Weights of a small transformer language model: rotary positions.
Each number is 500 + 50 x the weight over its row's rms, rounded and kept within 0 to 999. Layers, rows and columns count from 0. Numbers have three digits each. The size before them is the row's rms in percent of the matrix's.

# layer 3 MLP up, 1536x768, rms 0.0793, rows 309-402, columns 528-575
107:423412485470549516520578460446562470502545471467475523551408535487554525518465487528485459506480357541590575454455512587562501475408521560541628
102:499467443497476520475377465508549560479571508503560555352553511458396573518506571482539526494441539524526509434556602388483610474560633561546485
103:523539525532554512478461514565522457569409450474509397493534483498497472526471532399528524547521499488425518422456568514479485498480481492461423
097:386457471488469513511498504532449524588471442567458511529494441517512495477482543498548464454466444324527431582608495460477498501436567575453530
096:437459402457619464415532456554433394414485556457475532497397539529446486505528482440487605600523524517495524524482447532472483416506596470443537
099:442555376467584517442497467471444516576454496472516421472509462464527472507455528480502522575460502436487501526531414539514572509465517477497561
108:510562554404528495408406559433475439523562596489554535466478466515502542551453536538449490547456600553470641504520498559550554548458413484471531
105:441522626548494443538400483472496504533587611574465504497587455562499533529482497531530531567518402496373497477591526469546533429493467505520505
102:512534509494484439593470663504537475502589513450586376512546515545400447469521526498415596423465523519529534513545561596463575508534422489467536
098:502514470504472430475491465561456591453596480485499562534498362568506464515397482471460451500520542568440490500489535522452547463566506603579534
097:439441474492439591490488491478571502482529527522557502493504490554387470546548539540509598580503558505525425440472526563584472427485548530445550
092:483406518377524501614503401523465444469465477502521529565516534575476514560567438570527446483519480438457479554443529509388557423472479575535492
101:484534441435495485475529609518527497599436651505519464525504448463634497483465426455402556545484559466558502495484539460586546536410568436509503
100:565496421503539560494479537507521504478545442495424539528508569425423498511415585502501541517454476546497489492496492572537453389494522564465539
099:495582549449472470537525537536561569525429496514402513525591538481450509489426483506505553527500437470434448516459492533492527326536599506479483
105:521403499510521526519549453474492503504577523478519458522520488514495460512522534459493510457455509397530481495451484463558538594525586497486553
100:588470499542473461426466559492501485457559509533570477447482494476460482496517490458529543468513385526550448470452542471484445484508457526490527
101:434516560539503470503506445424518440509488510392498463471427484570440442416486542548550515494567503448588521448510402380473569545483551532485510
097:507507564394523500426499626453483506511575499420556533526484427458477555477581449482449427491498467503543563463476534430532569491479452490477491
102:493467483486533514508493463384527529462563525531465498548434546543489440569432486485477501466492588487469521561513461508535510530474449430482516
099:572522585463451410527386543461546580456547472557457433509529493463512546465486482427587493540588476595550480514569578475500488522508560506499536
100:482525497537382516564480487473573567465514460510557538501490464537499557501478560422500506416471440464469521507462580423424479499444575453559570
101:440483465482530460560542529483559504549473550543545609512506467507453553499577442479499479479381530517506464487430501442476533509530542476474457
107:585495456503501560491555529528550509537493508530503498490440562458469588522505508455435465483474472549476502496463460538534557500531554497541474
100:508549556529429452492471474504512528464457531528505609608541501491566443527455545484583509432534473538496480468484467479532473461455529457569505
104:449528493514384436465453526523493549493509521571488496441481515527412542518419504514448482415466508461514546465584482469502489546490481479427470
100:524565393491501461383511502461537594519569479450478551550504503493479498576534532439513545554452566510524387565535460533473547442469521447501476
093:480479479622501436475537580470530530575582532513582486495545419418490454537494607464595465480455511520455560411392536516494568409509621456512557
105:468529497406483555522520521453524530458478481520523527459538569517530452485478485433431418525476517552533497452467466562474550460609412525537435
104:505583481396609464497519501435495450557458519551546532447411519619450538529555390547360371470434455466502488493467466399525490479510492389440524
097:508498479385449522493600567463428455447484446436513583507545559481529462452580531529465570355552547549516581523459435470499468529437565511605584
097:472554450467468587457536584474519559493532508571487463574487513550513473490447504525509469436404497504547550544434447471596596531455481479526543
099:535463510475488508489480483523539471431455481571464604509454567543551471478638555414551575548506495532505533519506438416588505527571454531527527
106:570493441443576509526503501455511505490536418494515525440504619517496434531429541490436441439533461502429371494464522521500475481628590510454477
097:598620388407525564459542558521558558526521472579548559443585563498493526428545496545444469493627530441441474565454517486555506510478582543542477
104:487473469517454585457453439470542485501470445505479487436417490461575547454530481552471461517470512471448548542595451518528539564544508541520476
099:461556490400576430576562530468381493537563554431494464511541540508506493578534523466484531475447526478549488582394496578451516536533534621464436
099:485506461445553503476442588546467503566420436552487510472494471470440488497442555514502490522532582513546491442477580499507445468529567532619503
095:563499568492525491556531423622456491580385510532454548432485495510460488489514504513462512538545555468489542522470529578479602492521533501506504
104:555460409442543492463544611562509453515553463417446451577588552491468451458555591496551517354526390518612526488497519628499441511482488556415516
099:464521439509479407461462522549534450510456471564537463478467564421451491449415445547553556519548414498470514462471453510501516544530527492459488
096:529451496467504485534481509511469436519439481577559528476493624444406511483543534547537490387453559567554432572535510530546455427488547530455383
103:485496471534461522386377495520472460569540504494456479561519489449460440515465460457447549480470485525489584528515571442514474403463522412422545
104:472537536511441503500432546535535517489528527634481598478472525547429447455448403510492427571440469597414494571463534523558493483584559539454607
104:444449494598487471536578475484388506425496501434548440539452532435546469559418513549429590497574450464620502512472477515459554464452568530442508
099:438406510525527476461514496457469531556472529513553460526489503469475439558410486484401508595488470603459443503531463511499466454512607438478496
104:553488488506480514446489483456459533556527512542591558539463473454451447527424468523390507451563442477554555572534501509402507484489488465468493
101:460553432475522487485517508525534519514568459503605490473529401588527525617509493592484462505529542438534515587507559551539537541471487548506531
102:500513529536408527491492511417501484463533530464511481428540515525562449521478560509480440441472516438522483495520534575502507537413475442535471
100:525537477631504487595551483542463452412457481469465536439428473521526483499464526545478521448541471471561532471567496581513409475391507576539563
096:468394495507548580427538559434437549518419520558451498580548498485523434492443512474496505475487453490523414508492553481456574413465518524486486
100:466491586445537448469615512482544511442493492412505477445572511442442447497425480581533509604513505631464536482464502414515434619524445446444476
098:503515499537504441562564454473522440455496423477515556458477548552585498421521531608445470471578559508520464494461606515509550477574574578563515
094:452487537501464556560478498534570487496517494533479484532555510492532580535625474449471559554503485518484494458502519574523489427436448581552521
091:416538502434503440450510691529427524537562558462514562512451451511518457532549471520456447500596545494493477476508470437532434560501540502576512
105:513493474525525448529441618573469499423437495446404465503441527478557540486479542480587401533480503443399449595515512537574496477509547541472444
096:525535475367534528445540517521498508542518436543552572476568443440560567445534543512524511576520538402443535560499502477466546530413506411519483
106:500425565516499514528464491447475540540507527517506491529573507486501459416540516507540453517512569463528558454445489488487584509512429525575508
100:424512484487511481584409503506558538504511537463505519473517402439491523491495513469543513484499435484589557435468533565505505525467452510483516
106:431528549476482514471520581424593469513510420544526556471527529524468501502451493570451526473553492434520567540496543464521447453620560504539534
105:602457476506487583492523514524474435556557529494516443446519418474597525472463516526474520523400529455499494455506519467550559484554581525472516
102:584436544550489487457454473510504548470483463483471444392496448487478663445455410496459581383522536518484541537450531458537511602553515478592483
100:536445536547502488539545478513504503535526518469513516489506534441530448414490574472504471527541595419482445510524591446525525578496555482535430
100:467493452544486480514541432529449493433568581482428523527474535484547567490459434474466533576561527559511475490483527460466550484532536477444490
096:505452457581555528496537526474596493575449494596522529487503476455491507502567429493516552545511524495557556474426401468419482473402518475420446
098:411438404473555434536509470507534558525533515459480483472508475483500554492457551505503520578588508458507505453444420456524417458468479517437542
089:584464445453490501503524456443488506414437507486430535439548523545493561548463464512522501544495522569480484460492498429537562510438411500553477
091:588559528387430458494469461527485401499474524500504601533510562572402528508477550598496545536515514537516488604522414510533430488560545557454567
105:568478562535511480566468549525513522533498456428493484450413365487490424447484516596450541495550508493515496466504517498477561505512485524486455
100:477496537438532606505507459553565527458472449528596444519591530461450482539613429507580581461621490500550516460507415465475444505549444501482472
103:471481521611593471596510511539471494484549552527525528535464528632467495505488593537462424530420400519530439389480546515559495528506601511514549
100:425519359515576440514506453506522557377578500517503473622547512426498463521454516518536511511551432543458535546472578490426516478450600495509461
100:448475518479443651506550540508483485495564476543438521402575413554477512509490471546461669566524449547496496497538532349610490441431528604490556
105:404485467459476465585684527512448591473489534491421503551539417451508483586393517489535509515383537532461509535443466458528510538490475428527469
104:440484374451464410531487573437473465612521578483478545497511390591515410507505446438637479445459428507448519567464413532556479468455488421594527
096:445524477496550481514521487458542438498504510568540549542458486408459472484522550437471518492451418463508417524546535421488551555517513499480458
086:541390558486551507550539451456506475476555477471540472575524455544539404536496586519510643453459442517535506466506390454414541480564539403479544
097:505466569582525467505540404497461440495448527382604444419418586427544471500493534562490579454522477559554583490456526342490501525502568399479507
111:468511560513534576456497555537496507617421449415474530501557572453510454485568522450524539452562450541529472461428418550480509591540538376532479
097:499442527532567418545514524446522472455494442437512542525485459526564529511438557458528495491537525564469513541455476559556502503497523461468427
100:563447459535410598476520505543526466476491437457446447535496483433576470446551499444480443486557485440457531511496506553464459525470492561451437
099:472564492470525543528548531492507444534470584459492465520548464391474508525572566545511509475514480555500445570422535541403476469482574581506497
100:514505418556558626533418484612427474484478460515485504407492539639516421545468474494466446496571526480472485498532503548481484488494568501470510
103:494434574493499487573531445579532523518425581536437530506404444505399546448495515512417522451476511496419544434528519503556493485489437439486491
091:473564565471531550488601508472468547556493461526480528499506575513491402535531406514530463463479476495500494519524482507457484406579535535475513
098:525534460469349410438490575368519569519483531482493462491451465433445480512476417473435517526576501571488496407434471581496504490358544561541545
101:529494537518572421567441567493411455489372498435417533468402569517483421547441543433522547437534622472461486492481492543502573532435538470473462
110:600485500459565451576364565573575450615428478489514493466574481463513451465497488453540447427523535447509498526515445536534473504468498416493445
097:455525529444476535536569506456390564574459485554469542546561435469495505503460480542460472494416403523448477504630524526440535429532471451505643
102:559572465559543486568544408539583453548492531438470492586499505483448494509565528464441478546465536529484437456610511518559635499455519509612446
110:516445499532481506558510474482472552406566417572524536450509522584484477517420469528514434537447604453503534523479453477570546554581568416531566
103:475540569539525546503528551532529583526469566408513508473506515526598532471443482385508457471508593443517501479559479476455524576424545469522553
100:481502452403468523398495542556512461541510529544537517454515496545476516497549456475485499485602483409479531528503488483511513528561500615522470
103:450483491487477404483505500597507411429406384514514372417432499467525457564536464580431452478473472513484481532513518465549463494518462513402482
# layer 3 MLP down (transposed), 1536x768, rms 0.0365, rows 309-402, columns 528-575
099:530472419573468502452600404563547504500460494534511501550523563473522548431488552568514553469562493447494500486498557525509479461496568514542484
099:487563504555490528459512466618538479501579537499441527560520409514478479516495534457444500451488601496535520508416515510505488481493462491470511
098:504434630545432505559581476549495573518490433518524440401536518538534543507479550536487563523558509628510460515487516559458483584510524526509515
098:475493454455490513498479494486542514470479441497535548504392434477481566462498481492585525541467449509541429474552478519554545441449421588504538
095:565462557615451569474474508572514456493562430472529487538471486494463504513555521523572414460516540517481530367482488532454559515507490470506459
093:459539497445545481491511576587469421458460496540479571496463538524562547646540534547505504447406478536500490487499497551541450431506456545599464
104:453386608525540516510499579562481391515530538473463562493398451500469493480472471500454504505463569538439519536503475565488549550466490469620544
106:450453556541527419459500429382547449473448502490561527437554438486492499444454434540575510442485478442537507555567499449542510499579570505547539
096:500484526503523503402519472461474501539585453509502406603615444507501597474485553558364461532521535489544526492627434555517560504483459484498577
100:457480535457473528458390465528474553423545534442611571481489423559491463533529492508516468464532444495501502440466477519527416506519480569449570
096:473453465542467523520580465541471436506353580513539497371481535415512432559483532501541429525562495614473506576550479540553553533617508472511526
093:504471445410505570518502488488511520539433511597507494448476509508488427531474514541534416492523510543520534495503550541407526414574432576495503
100:483499529562515473428591499485522493412486510521457438531503491592424476489448571506598540441444560583554474497452476535482468452533544500556485
098:597446496475505553427548553447530546521623477523448567381504461465467421409506429490588572378462438549489419466493525496494510476441534461421556
099:523535434510435418502537442382580482531456509516454532507432461522458515551420489529480497589502548498557577526498540619495459458436497475451531
107:496505541462475523434570515530476504508451553533440504477596415400366488512449567523504604460531579513486527605485507490573486459466494417428451
096:529606494414500478597510541477448495443567498493461472450495497451512475442457542530491593468473538481581496540499499512449462477489605525487588
104:479455476491525519475512525394523441428460600488510489458461468551498508488370525587494451385573485467434519482492619467516479460545455520424509
096:492528487556483550483500546485494421447469524471468482620508503506491551518438429510447530569510550503482559490441488512535535534645462528404447
100:481531518499590507576506506498427570525481529513477508527518507464439531467503465452458553517479630653502536534570513499491484501473483580498553
101:478529473585466508544461470522510490525514454566481535542527461527545509490525438425527562536537423542486471450523639529446468616576444392503598
098:519400515556448558565445527537545521475489446495521510601529434514561479561433544522602539405526566505467528517555500603518554498380517463509495
101:550516450484503423485566551493488464643563566541474492551452525541423475482532515524501516455497587546465588516506398454447461496574527512457402
100:511442541464445570520481498605577447509529529463495539537487540431485427530512484540469551495442494549486449552571463512451505467589523450503494
097:425460496489531425480498493527483441583530498475524569439443477526565468501534442486613505548488454394574515505503492518536525483400540474564532
100:563595491539384544555526469439490519506525536457586512543493447494463541569431565469457553532594421485528427536472382544509432494568477465480485
099:503538461494522466579475496518534558425479503492537550550554466520441485576534469479517524513501588551478530565531427437479486483540452530501546
106:424505475516518492577494549508558440535528527526468453500468507554405485507446556448601583553464556502441454459540499506449633538530512491432498
107:440472433563518608425496450493552563477495513547564459500479491466573457402535477435498512610440558484543450412504568519461490532505552510474457
104:523483513528444535506487470595523471463596493408494489503472498446470443483572484452542459436529489533490479461505507586569470519511431524540473
099:480433537470507503508509632497525544500514502477552522450449560524501522530469517416414474397461485495550427463522648518542503488493426464477454
095:438582580457528534506439509515521479562460474548561529474546511545457605398493425530463502596532512510470605511490570468556565370409540608592450
097:509540546511487561437528467508419560441558439503451471553483475539500438530482537486492486485500438437581467512462371489519483548512459535391452
101:586416450550524379417436479471606489469467570559488378560410494460514552491467553554563539380453375477521491467486482522522479503563540525577451
099:471633483435512437508393675477483452466493556547494507592557475396479516487562512508441451551557478376486531532430530559518516493451467580496441
096:511443495504468540540511531520453551518488469421487455571484478472494566519466487551453539460448479452479477423544378514504572535471501556495504
105:511550529438516424468426554527526417522450627484528539479569578569487454493388482424516484581524520476468484483467554502435517551544521553479491
104:469510415579487516538489571569429499475418537499569481477553478417494508519445529459495392525540502610569439569507498424469507492561492460475587
105:570565474491527530500569529487528496488543488468540439564510512490541483528497482527529439527515499505601520508527469513426596477491531504473597
097:477482522458422560615529455455476538467527496516412531438513462467437430430481492384516517535398589395514447581525501389572420536600528537561600
107:475499496450525437484479554506504470496495435450567445489488546512524527527419578555575537552508455468570462489583402555503467450504443505554365
096:446492506423472480526467514479514406567422644603471500424513544501532491589474442576558498486407538559464509513527439525540531412552456513554463
107:451577496512532521554468532382462489566465454585544568451520561558490508579506575477491587517510575410479541567530471491581567494548494431516488
106:424451449558587482444379446442447517558454540479516558543480627594512485426475427506539433494542554392484475576498529450529555560469479451497455
104:522502460465491479480525489496482499527541556554435473538578543459385427592417505544504494614510453482533476450456590478490512445490546458500462
097:395486504595482470538517483427521381539528445500512464498566515466463603561443529457479512491408549398572466482560428491589483578545552494531461
102:546517521508662512469452419534415377476588616470516549577435435430508560507504551477508584481475462537442457467468560531535480482549504515566588
099:403467469479571514497513566504560492464510509549419540412435569458488444399494544445562498504506465412450450458453491474551499493457437471468441
099:413445470646509580484515498532477421453522591455447484534568588523565441507536587450470486471585574559367496510466558532558618461496490525466535
096:469502467484532462539419548469400513468497512556477506499545539563568448525451518548511511558416532564438490579560505448541500459471548441512488
096:548468447493471482585499479543599494430549530476544558544519537508448536444411523496477509541573512513464497584472428554490491443530507451588523
101:552543479577559472540537451461492438528420477455467510474541472584530520543449524533537449492469507438599556420490504404439414433490445484533595
096:533539562465343479544426558433450457556510465483377397435431489505525529449446548502521590533595513504542546558497530471530551458524503454442503
097:460577533490519513489472495513522484508402552567501511505460507547486484494541572529491606484477493505442507362543545545452526469579460535583447
091:414458582460481513582501503485338463555611445536529478527505462459534421529500541415430477498583456530455553546520581460426536560466603531549572
105:536519570446465531419490469465439458500462537427584414568486564577501453439568425468454502458582473539485525507519504496574383496561552561434448
101:507462403605458586562491437504490516407575462507376422495507667450488408584514550502537499542486519536474530591369521544529474560517558525517563
106:462531521431494539406473487512546426436521539516450485449521377439509536508525521520527463472559439515644553621559492431481502587569568523412433
101:406491494438479600401488447465442482501458524534453449504519451540543476511526467491628541412448488469475501441533427459535480463441502505527471
101:507426502430560653601446556517523461452489471574706474601543525493600471482400413509459459401509407458577628497492552491509431442534543535506444
101:586501601527502457514512464499486480420608487471462529471502512415515623390489462566498541513462502443466427481493617571504456503495515439477436
100:490513492546599543555541520540483455501535535580535476484499488517652571469520497497504493635478448477553468504501526400412526541518577491482487
101:544534504434549485425440524488543585434485630573429651590529483478436542471586466502549489461536497524473508460483515491522492428592488525485554
094:555411550506500486464585497565530489471447473558549533401395528496594456588567470599470526486510476580532484538489534500415597443452477521464488
098:518469363567513483487495456454457498550468558553556518458425510531454528455471445465467361537539564410445480520515434416452547510508462456492514
097:462460395564454513458492513496543489463423506518485411491487613510497396465487547491512621514460541513412497481429423502555501569519513499447508
098:595621475564421491474473505559501453475445508536456513555555524477511527546532518447516307527552467512548482414548547532401482567520483534516487
100:546531476486462507411401444492469475558546494517437532431550422513439518514613479465508521564496431476458526559520418363482460439510516611482570
103:476510568529592537594537575582409479554543515568569475477593478497454439456494531512557436552554599440554532478559562527624567514449569586504454
100:424530528540521610495538431393451511471496639577498475457484541423519533461535520527537525456515493483474465526495553546485467459508521505543500
105:532646506478494414512389502524476488507520450568541537477472462574549559420532557467498557576511538451444462538515547527506413538502558488468457
098:421504502392514578434451546464537564400503542483527532461521459559539442486506478549551409453505526521505505490555548600493488559517409492576558
096:434492510441425524560532577479473516564454494522454526566491543530555461506477568481501567540608516542464484503476562518491530531451498461425466
107:474467569416483576449506556627534574494472567439448457531482482465533488541499471535561489495450509506502460481363578455519440549451399496537497
105:470489509513505524546531494497521512495484505416553469456432506488539456516436586591569488439399528498397506540472448511523495545448524537548454
098:498486513531530528521471526489522504551465501572556476460485453401506427451575434411540516516397483602453509551481479591509472510514531527470582
097:555540419468579586483487456419532551503486539526496466453450591516430352618425589572488491507488538421527564487548437490549437483497477466563448
103:542429545463521485461514513514621511509580455513633509485392501514398594477450496472495599552513455515507563416515479526474528489453396434514447
101:550567457506500474520486414474480417530498496557500485422511465475484459515476516511563626544466535501510415402478478508456503528447544491539500
098:461504569497542552557455534482601538443595437572483395473464537566492487488532487606515542501559458493483514593497528485415582398615382510455533
098:466551529509450513534524398471511504610569548472472484455478484404546493446596470453486469462551463513494437495512482475434428461554469610410549
096:467487526519460508410577518504464449465556518528494570547510452502523537532586567369509507542574427488492506446418515557502531429505549509522529
097:590452530564495484497511592506494525568581420473529527515505414549518384428448505492519549462437449468528526471404538435527470525560482485472468
100:495593456556479521500476456476479472503465494544501512542489512484616486481456473615530519504410466510489500538505577567489479491509499457542485
099:495466455496602481520491592521484455531462446521541482580471507645570453481475557578486498569524503424451495480510524475579480593436522541540557
099:506520445520549439499547551390450473513493420511478485562494412558445505543450433491484431562539554440482475412517411470524591585534567516497506
100:474469430543566421410413505444449510511537559535459506570523426514522498545543489526458534535549483411418532488491488460434497478503414426483424
101:579553522453512446467470492616558541476527484487477495552540503565450559629493556413520398472532434410528562441531435530484499477495437607483508
102:548511464528507440455461494575505447437525502606500620539461561556513523484408526482455457431548483605518547451503538503402473553490572458446545
102:422528485476501501476486538570433431565455499440550517555515459511577499475400489521342456460516603488392546529500560526464421593483416460568483
111:500515438432515399493580480489520473504500523565450450492472476444536551501527535434479495575459579563461501540542499470506498425522500537521511
097:525468468588562600480541436374491556472399523498486548470479539530534490498539466488511433538543478440593487485550493489497463539465535542491542
103:484497539541534477518564520521479491483496557438416575539426484568484548535357581504431504582430511551565387563470574518471392533490557440485463
102:560446465560459483514565548471546477482608535521463496532402465460338505509432573424559438367468547520515482480568508442542475620482493601547493
# layer 3 MLP gate, 1536x768, rms 0.0764, rows 310-403, columns 528-575
102:443480500500466452538447547484552474568480543468559512485450472518508533431432505551477402558498441444336446532611537420610480476492566527498438
103:487467464464507491467514548497528515566481453512583447517541622605407530503469503482597401610515539512454438454422468504452528475583534546498497
098:560486629546410449562521499557429539597494461475373476454496442441452509402427453536444610470469535584536451533518510560528496510478515502443499
096:467517458530461409531442568499578473489450511545518485399536517437416515514542501416517568540520502499459560546581509544569524565473527486432528
099:360504559416586472521483508494425580513622614510512551442511506477501490467503415573458551444611532566537515530560519578555465551494475540499449
102:530480648475468556402423470600491444473551532447569570503543505546608492616382518502499471440491569620534543509435498485536545393390423599477486
103:540482500549456575565530547583450450538442521481481507472488505585546508592484562451536532499502566470561546470503479555487511566469474507480523
103:516508467457515568407553486475481548486501456401520505560489580597517497447504477548500467512509508523461535443408493506564554483368460465525577
102:539482557489457493484495445589483423404511513545524580554561503443519503478465452419580582506476440486497517506469425529548520573552467396479606
097:468469588412465502536584442500533544439467552449452422522563553536454478473574461525586439393489572574488479613483532520495501591497457592458428
087:470459545493432531443484526513525466522554406481404442476505558520492478448586471540468561476538532458484526502513549521597452510476438396528509
101:416460528459587473495469513576532508475575523457533562568549556508567471471581491485507454486489473466449437424436510451469514506533416473439618
099:500595493433567540517526589634528466531492498500518478475507503469522471510493476584542468434438462471495482435490452555589542425488494552516469
098:423500564506512521464500543446459502426494483587552519561493531493504532557447552434558418458480463405538475458458528501518477479515465458457547
107:503495430520525478530526529544469453502521492550455573576518535477420463495598572513518449508533457642459464457476481544446463454499457555540483
101:464491506418455555538520530463488393555419534452508580551525552459495508470346471595476572535422616519524433508442492597456598477496513455557474
103:411572512541602468522498451439495533487602572538466478538438521521537547583531380523556435520516486473479504510525533489564568530402594467369483
098:498400533419474498556467518527455489423473505524441473519556531406446484500452507426452481521419544546523557445629572505544472497482535468486540
101:485538471479499418481408483447521501486524484585519509459523599509479480524475528480558531486562505556533475525472533507472501509522466443560457
100:471557427509519545433502414463475477601577554446606464518509537484441505567589423561469629488528467454549594477455447485534458524596494510476491
099:526441516530432469486542466551477574428594502462510445542425513440499506466470614375533482448523505507420474506504574436491581468537512469550538
097:498481527489515427437489459504522501434532423462605419477585481497503409531504571532485488548585414484487564511576561501545442538474433480457576
100:555590531441526577498539500586516499432500550564467481579505455508518516598467543562572442513361412508464467517527425497495442525468471493475534
101:492463476484477449510429480456488403462488506459461494490498593399516512450465504503530520536495512405463503580472456502519562504464543415567550
105:551490564554491572551560502352433635570381463450434396503493484439467589476524512587451557462523479485493506519582498478470467568521499494596510
102:449500438440406520433502562523432516461425567529527478548546569420455522456573443570462661481589508506533463489456514520456507422499491518454502
095:483492524462529484465501502485499470387397519558550507503495585495577563502563510437420497579543533448476502478589543415601491462486561523477484
109:417434584573471508465565499532501451462454470514583562612523556483456473460508565355534529535544498516463506571555434348543436482403562547494561
107:451504486539477546558545542493448411443531523402547441512548574598526472491466484534522511447532600610419477542490478472624537487469496551542462
097:480541530519400552502522384524577432455518534488476460533490549477545522542447501503523502556454414537562437561498511440448513518430472492587519
095:485443612519469541467512479504522460503507530419530451560590384586497421479470534405477412512593420503543578449391450406409470500547529495516472
095:504492523503534485481483584499526509549533464494487495448449510485540506573455597439519471491648503505482462431504551466481494463588459502638591
102:509516497522457579481490534423554465478598458483515536433559501435517416514550550468525455626425378470386472496508524399452456515482480536568548
097:532535416391473487559446510517497481448482573446411482467453560483469528525472536497531492517518569455449473443480457501519607523546497562569563
107:567485498501598519521504581521462493457435478469526497525577477540428485494520437513415501445524512479422419555454413511489517522457519484549470
100:544426593495540485473537495550493500515494469458530491480475557554476401494549626539424470504576407500487521404483551495505513476532551509467553
105:385438420510537547488480517453593504443475572522517516424490535489593525497509525503413486501476533597547463497459484487573436386557496536497504
097:501445434394430474508496496479596387432500564482469528531482515534540571507500489441472520546473498479509537461476485441428485572544520534526470
101:385511523496475439491493494508473460589503459518436479501488475439502579559578543574496508515454551600471589449499538563483395459425538433582526
102:445549534426561560548555515559581539508487470546466455462562469524513634515538578485471560481439551500447503437498492480610608624479495378603462
094:487524417512519423521349486579550429464576560496447524470488550482490485482545473458488509627455424563505509587447544371504487545608479540487534
101:462528553437552479591529523499438438479530445443586503482527519428483525477497609493536465523497562434443496478440486433510533644459587463447493
107:520479424494473538510490529478465502446511542492444515536549498493461493604423484454516460512467527537393456507489495457480559527496507516485465
099:566554440563514445609409481560550558473452475445500501430444549453505438544469495406552503530531524569456545579494527459547416464432483538428538
098:439630559413543485506507420568530512482501499445536521456479470480517433570540619547468570527525507492487516508557551568512534535447552573517582
104:505540405567498523461422430531470462521483470479598525508470527537548466462531537575583485461474423550498427455474559604551516514484532465540515
096:573422538494560493428451563415555509516407408543526539457460511536590516431507496496519459481517521540550441544424458484391512423511544476534530
107:498487466414616474458519518521405492420461497604561483468518498483613492525467454470507447523441465563484601491497552451561574457406491530485630
098:445473514463518443491471462448491430465551512532556493538482479534521434554532447467505476527503486523472562427507551431469533521596390459468503
101:477417424454474527545568451521457506528539376568485473433475522465437479423462488542484559503538480550539486511543520538459503560541579522437532
103:519420529564481439475502459511576497508486461586491628546493533498650492538491545496508486467423476427562479530530485474493540472492510529500575
101:454468493526457524590433503396515521497371445554487476571508527525580476525430523565505498507527520576530482551421485528571511418487524516552514
093:562571527485547539470447395478508567486498442473508502535405542527517377448333521498485418467477461469518506544511554446441524509541567451522571
093:408536522501435513523531655434466533452503537443546543511522518578547534514545522489545563482550544559566432475516430521466531462448578544586543
102:390487514498509584457505506450509497501526515456592604532547441485497533551560554495475579546375516486550506490501483449515613463463492534468535
094:500485521426512494555521509566422488434539475519458437509370553420483483518482459486454468506507557533495584570452519554447458525491490479509515
105:678544546491548459514423512563400442469518607423476458526664472474507531416499518475583526382525518499447491446437480415486447487514524532502407
100:520582566533477576541544455514526566480485421465422501487562529489567402532559457422518547517512478523431537478584552526482591596447581506516500
103:493574433525595423498540460450495453494426463543516632541452520467444543453583365528460438514443431508539592548492515611513590422518558520468466
099:500573403524460497494546431438459450493555368534559461528522471477551520530620511429517498552569466482454518495526511504540533526465485540539459
102:492524471562553519471464465497559531489485508504488523536450549439515557467569517487498560551508410527540447528488392407513463450458497529487495
101:486511565545475505397538452559397459449463484581570503464558467504480513505550551528492585541464477478442598400522513499525450591473419578515481
098:450581516554530525499490374576534542473424563468509522491453500390477488510533418499482531537440427496495499528476585496478456502461563540513487
096:640464471486395437509455443516452530491468460484542523463606540554465521495393530490543490459542570492523464468508511440626472440481451473553472
092:487558507530389574456512555469431528486546477509451440543434576495461527517513567485570480502459383481412569458546471455510527497519460449468540
090:439603460456447477521457524509512543511529542532518461508326508414531512466517472386461555488583473582570556449566443517468480540480511442430507
091:440523518466505446482499576507449453498533478484472488500458511551483597464486505542441453463490428529521584512544503450570470600479568472496542
098:417506395444443534569533420438502440501514533470578477558514541553569552570517513559485485544565638434463511511520489510486501562497495404570552
102:498514584520472535510534542513546470479427582669484491454545533546493416450520433412385446470453493465468522391509500559545469473484536499457638
107:512491525428537485475537483531503494483420498456512458446479485418466530559500470482340435499511531507480475571501511461434493526442506424479481
101:528553465498514505513528448464526557538509572486570560413464485544532404520463513390524502571481487515442472454565443451515418546581401518531491
099:480489539487478530503491511571526470486593549479526509457431567503502432519449583575458526468562491479573606422518425476421523520462484441524556
106:401520528479489488475502504517544492546481532467531467527469478570565452381535559486539489435539464521442534538436505564521529498527487467506483
104:491523488497452498492525497430492569517436567470556538532513492491530536472466421504478542567459499420510493539467574520498506509478512547524453
099:480529483544479446470467382528434492461523415578559526390503463595534593513483499419537473506591475491533577453440502510449470541560432396534529
085:498553459543414446578499580526570531508521535493493482465524454447627524497546414536437510526520524578552478497538589486539379575478496634644399
101:494553534568490573512503562537610541563510433478448427417530460461499505540454422520367531520494611564434542525484546565541526535576488430477495
109:560521541528539523492503448517522469495460466461524487450465510496464474482473536519515473465451520496433585493461517557494491561552481523514478
100:431568543407546502525545509483428407515471483412480509503457595525523577432489516437467531445478482491499491476496466462537425585458461479549483
096:469524507414459488593533539530505574503505356430429583556471575511401569478524490536530481516477409572530543536504480512475464469432446545490566
100:379542443464478526505485460439439474539444482519512464434502478456536468520500596590482388565467427438503511534463530511479521539495557468495496
104:529529517416542455557441443489494500529485612426473484501391443503495515446453601489401510507566568527461527555473557462554466548452496520546444
100:553427479532463594513569556595579521491506505462488529529492483545550533469492463506484515537477523579468536483526531521544462504533441508494536
096:444502537525581536494594553509552496486489437518450477449419580502526465559438546474538491497494497510516457530510485551446505494534502615438475
098:525473468435460500586517437468549498516601433536483403514413543470586499456461591521551580431490542579527514571456499463449503490496474534412588
101:433437541505514460453569423499482424540496537450526492451478454511559609516465470479566480552545511487543543411454515545460458604445629576538535
106:585454426453550540481521538472586436440525473535497516463491492499506476487516518427470509545542495527465521537443502531458488505523537539473484
100:465370505483451545558536500513486435487494455486428452481483491513472505511482536524528513515558535536505485523464540455557516462553464572479453
102:459446507540522501489472553511508556488589506558487597541465492477452426501480439509520493447574501449493492529479505521480415506466506506403551
108:528422460530505562437542508431481520533426495543478611491509482511379432590417468514466509531502529516499514532498434534493456486466421444494567
099:547485473552443554585426404525451440453527559523464512506487520415495522534516482475477486426527524614477459574486487512537447493570470470425604
099:495523494398471467448437486582477469428471475497469492559595511551530451486466465490510358432542565497465552526479513463516464512609450515464506
105:484648503419383519511510523507444477568434592497541540448482621418471432557553463509501509480472523478441576542558502467507488486492599456502547
100:457534423519529519491477522519469558471488474522480542542565432589464494489512527517411494609462493489530398544586469463444423607443443465426586